Part of a small language model's weights.
Size: width 384, vocabulary 8192, 35.7M parameters.
Architecture: RMSNorm before each block, rotary positions.
Training: a variant of Muon for these matrices, 287M tokens, 8753 steps.
Each number is 128 + 32 x the weight over its row's rms, rounded and kept within 0 to 255. Layers, rows and columns count from 0. Numbers have three digits each. The size before them is the row's rms in percent of the matrix's.

# layer 16 attention output (transposed), 384x384, rms 0.179, rows 20-31,52-63,84-95,116-127, columns 224-255
098:110143156101154130167132091128135102190133159116130187124144110089174133130158156115128130163173
103:162136159105099170133176135125099113144117128113097095127092133099159115120132149140117121171097
104:121146159100119108082100156086053184070169170167120098114218139081080146153142115195128129071153
094:169168155161136074126118144103172137117091133190213114125147119174128159073104168114158153120106
110:087131138107192069205182126115168089174179124125130201070140115134188123169101090119074133128145
103:155147121205125178149114162111165080140091141166124087178071151132208149128111140147120152170130
103:100097106099117143191103162194119120156103085088142121123112090141151156111116088107109114146170
092:127117156080130124110129142127083219053077164147125117156139088078123131150161107098131134204131
106:156166157041177145158094146117142051133108110093116104169112170145115111099161069135130152095125
106:121127101107169095203154159153145165101108066136139131098164066145153116166150119063135107111119
101:138180141137090165091144156080159091069182086100142056132160155153098095101135073164078153160187
103:126124146151123144162120137126122089126121138134127102163151149168131139153138171159143119081172
102:109191115127104110091152119122117106152075097128157116134146131114148129107141133074181156121116
101:143124031126137104125110106135148125088078144106115149138134079075137156097118142121090129161150
102:191147120195086111119107121118157098102146121149066119096167139088100105115132128058163156194139
108:052116147155099116149121180155101120166098100136133169092150152094113120144155035153162132131122
106:122142079163071166118166089117169158119135167091137118170078183109162100143155211117141116103102
103:165123142124136140122093114151158131114121072106107143072147170160176169100199157125117158101129
101:139137119119123148114116137118195123106131130138141150077064143108110118147144138115186090099057
098:147072105125103206137166098138159119122121137123150110134120143146118097110089115107132200160092
099:065117177112137105194158155116098128061168108153153119158145070180074145151105152103091168138170
102:099129133141176008093137142115121099113130158108155055123139120148154156090162098147130148143149
098:133116113121130133212044114134120116158202083152192194111141112088121091124112135132108133145159
101:118096118173101160075149141115134136215093164113136109157132154114149134170145102068200128124162
086:175122108120109156131102115129129154145153126151096073162153131103146033097125138125074190125122
079:099124162140114130145121113175160087139128084159130164101078081162161140150089138123117113130127
082:066152193188138104133159145162115088097094112087162148135140121176108144169090076120123151113106
077:138091142122116119133117128128217142100125148147097061113136137151128211177095176081091136148133
081:104147149037114159146163104157092120115090094161080145141166088137137165095126096128081084113160
085:076127107096132157103184089120105162155132198096149151180075108072135095112069129132173139106149
087:130085145125107077093111127105074145158098124109086142103198082169148142140095094154127194108167
085:143119132160117086084120086115085127138109157119138152141159183082144139126153183169121125139138
081:126159145134123115152115083145130127160116176084148173095101114107114132172162121140171123170114
078:182056142152084165107097139103160111115077095161116172133124152140135134111114145057122062124091
080:088121114198102158107255163136160158154087132101112123143134150161193161085181119107121119149155
085:127153159164147111119124162112112128110116108116153146113147100128123097086079139137090066083049
090:108198115117116117054141091151073080104103119105139144131145059152107137168132110119140119170074
100:107133045166164094135109169115148117111097155110097133151114115095117102137152129108127121096124
098:134118111190103136146107149080156123174172176126072142114151108108136085062139120102214122145118
095:126134132152125151148121145169077111144105160086137162148159142119117115152124074125119150159119
091:156170127193136114136081098167139135134176146082154111130109156091149098095087163129147142130106
101:212141108079123099146097090127099091116116066087112160100163166155111115071128172099090096103111
091:145193074134159155056166111129201111139161159196156113114128162117100112165122148170127101171079
101:131108127120180186107166114102162082089155120130152122117144142138108070104102139120128147095080
098:126095134197172144119115121101049126097137100165117120162144078178111148103101177165106108166100
101:100167154137171067129168174139113146096069190100148094175121143096141130130120098157074135175148
097:106074144142162134168058097128047112181137114107191137103181112068110106102156154085132097177133
094:092127137174130089111159141098106134227064145095119131128110102142124164192177102088110154094163
# layer 16 attention value, 96x384, rms 0.169, rows 21-31, columns 224-255
098:146138109121126064176077087171128125126183197125118098188212175119093112086139147095130183143156
099:141111113131187158093130161149164076139119099056179075178158079151204048117137167132087133175125
097:138106116141154111117085082155129103201157151088101114119120161170161148123165091119162120122097
102:109150121146060068150152203118128108164112096113139093100087115178073148138132126118221123168131
104:101136139131114123097103216123128112194137099115100088108227112114153130170167092134106158146114
099:151052168187136145064149141147124113092128072163148133156109182107090100124181194172114117116098
100:064188173075052049126084145128164125140117145173124147079066129169145115134123158167114094080215
102:105133143154123102099118173157132195126118117146133115116092157165174113165172142099070172081132
097:128103145169076146140111062150139090115174192144130128106119141164105115101105092093158107125139
098:104151143141157113110075102122108108114100151141129142128111118136133147125115149177090124078070
102:156106132106118123079089060131121194105177028205063109143098152189086085125144185108107179168115
# layer 16 attention query, 384x384, rms 0.0948, rows 128-132,160-164,192-196,224-228, columns 224-255
074:157106113138157153101114100128156096083158137125127118143101131161086092150041128111178134126101
081:084151099211139145138137128141113133088127134091081112184095099162140139157142121149142157140064
080:170122106219115163101082124109097125172128172136118132075142183195122188144154223121101121138090
083:055164143106065048169121102161077168135088136120129131134119160126138124141126126141148096114157
078:139072143123112156127186134153157187153131101168154158154150128089109089138111092142145146055110
089:148197115175140133098162079165117092153137149093144186093072175120157156103160138167072149147146
096:094081125170171160136161059078137175089097102135152130178096114168137141127132079177066124109139
094:140175104114125121118127095143156095137154147123170177121111149107105141164163136083167190098142
091:087148151149133061132153190137122106127114160125189111116139132139104125113070062183158133149138
082:118194108093132111125112158153137122151129166127126096097210122112105165119096101166085091143135
086:151106137121154124045133102123149151127167128106116165091131117135163159160140129152143118138140
083:132133110155146139123180047105071158135133154059160145091081155105071094148108086172137113126126
092:087103135118201076165130061149131136121069171133130219153112113178140110141136114118127142170163
091:088124081117094047204110119178168165143133162114132150141130138150087098139133099139145137205118
088:103139077182114139128129149140088090149160158102074109083197086108128169158108112165133152137127
113:104130129185075143115142098143111100128103058183120121099096081142129139150082097114116149086184
115:075150166154055129086148123098104159155135079136142090139121080144175140172108049146140122086118
091:113159142120187075190109048072165050116089160131119195138096112160033153107144152125126174167119
089:139120127139149142164080161153191122097132111135092170104130162120147114178168128111161162163164
079:141115160108065102072153129148151157179164143131114149109176144097063116082116100128098100108146
# layer 16 attention key, 96x384, rms 0.0827, rows 32-35, columns 224-255
074:139135169114082111174080150140125103132080145176144136156162096087149075096114170145176142142129
087:111157149127165168115071171115088099148127158109132198140167135076134087172138127089144066138107
079:124109096146132141087047161142141133113093116092125024167170103128150106154179217160127140156165
080:168134101121145174130066083165090095093119106114148125108112117045140130091075100091135141129171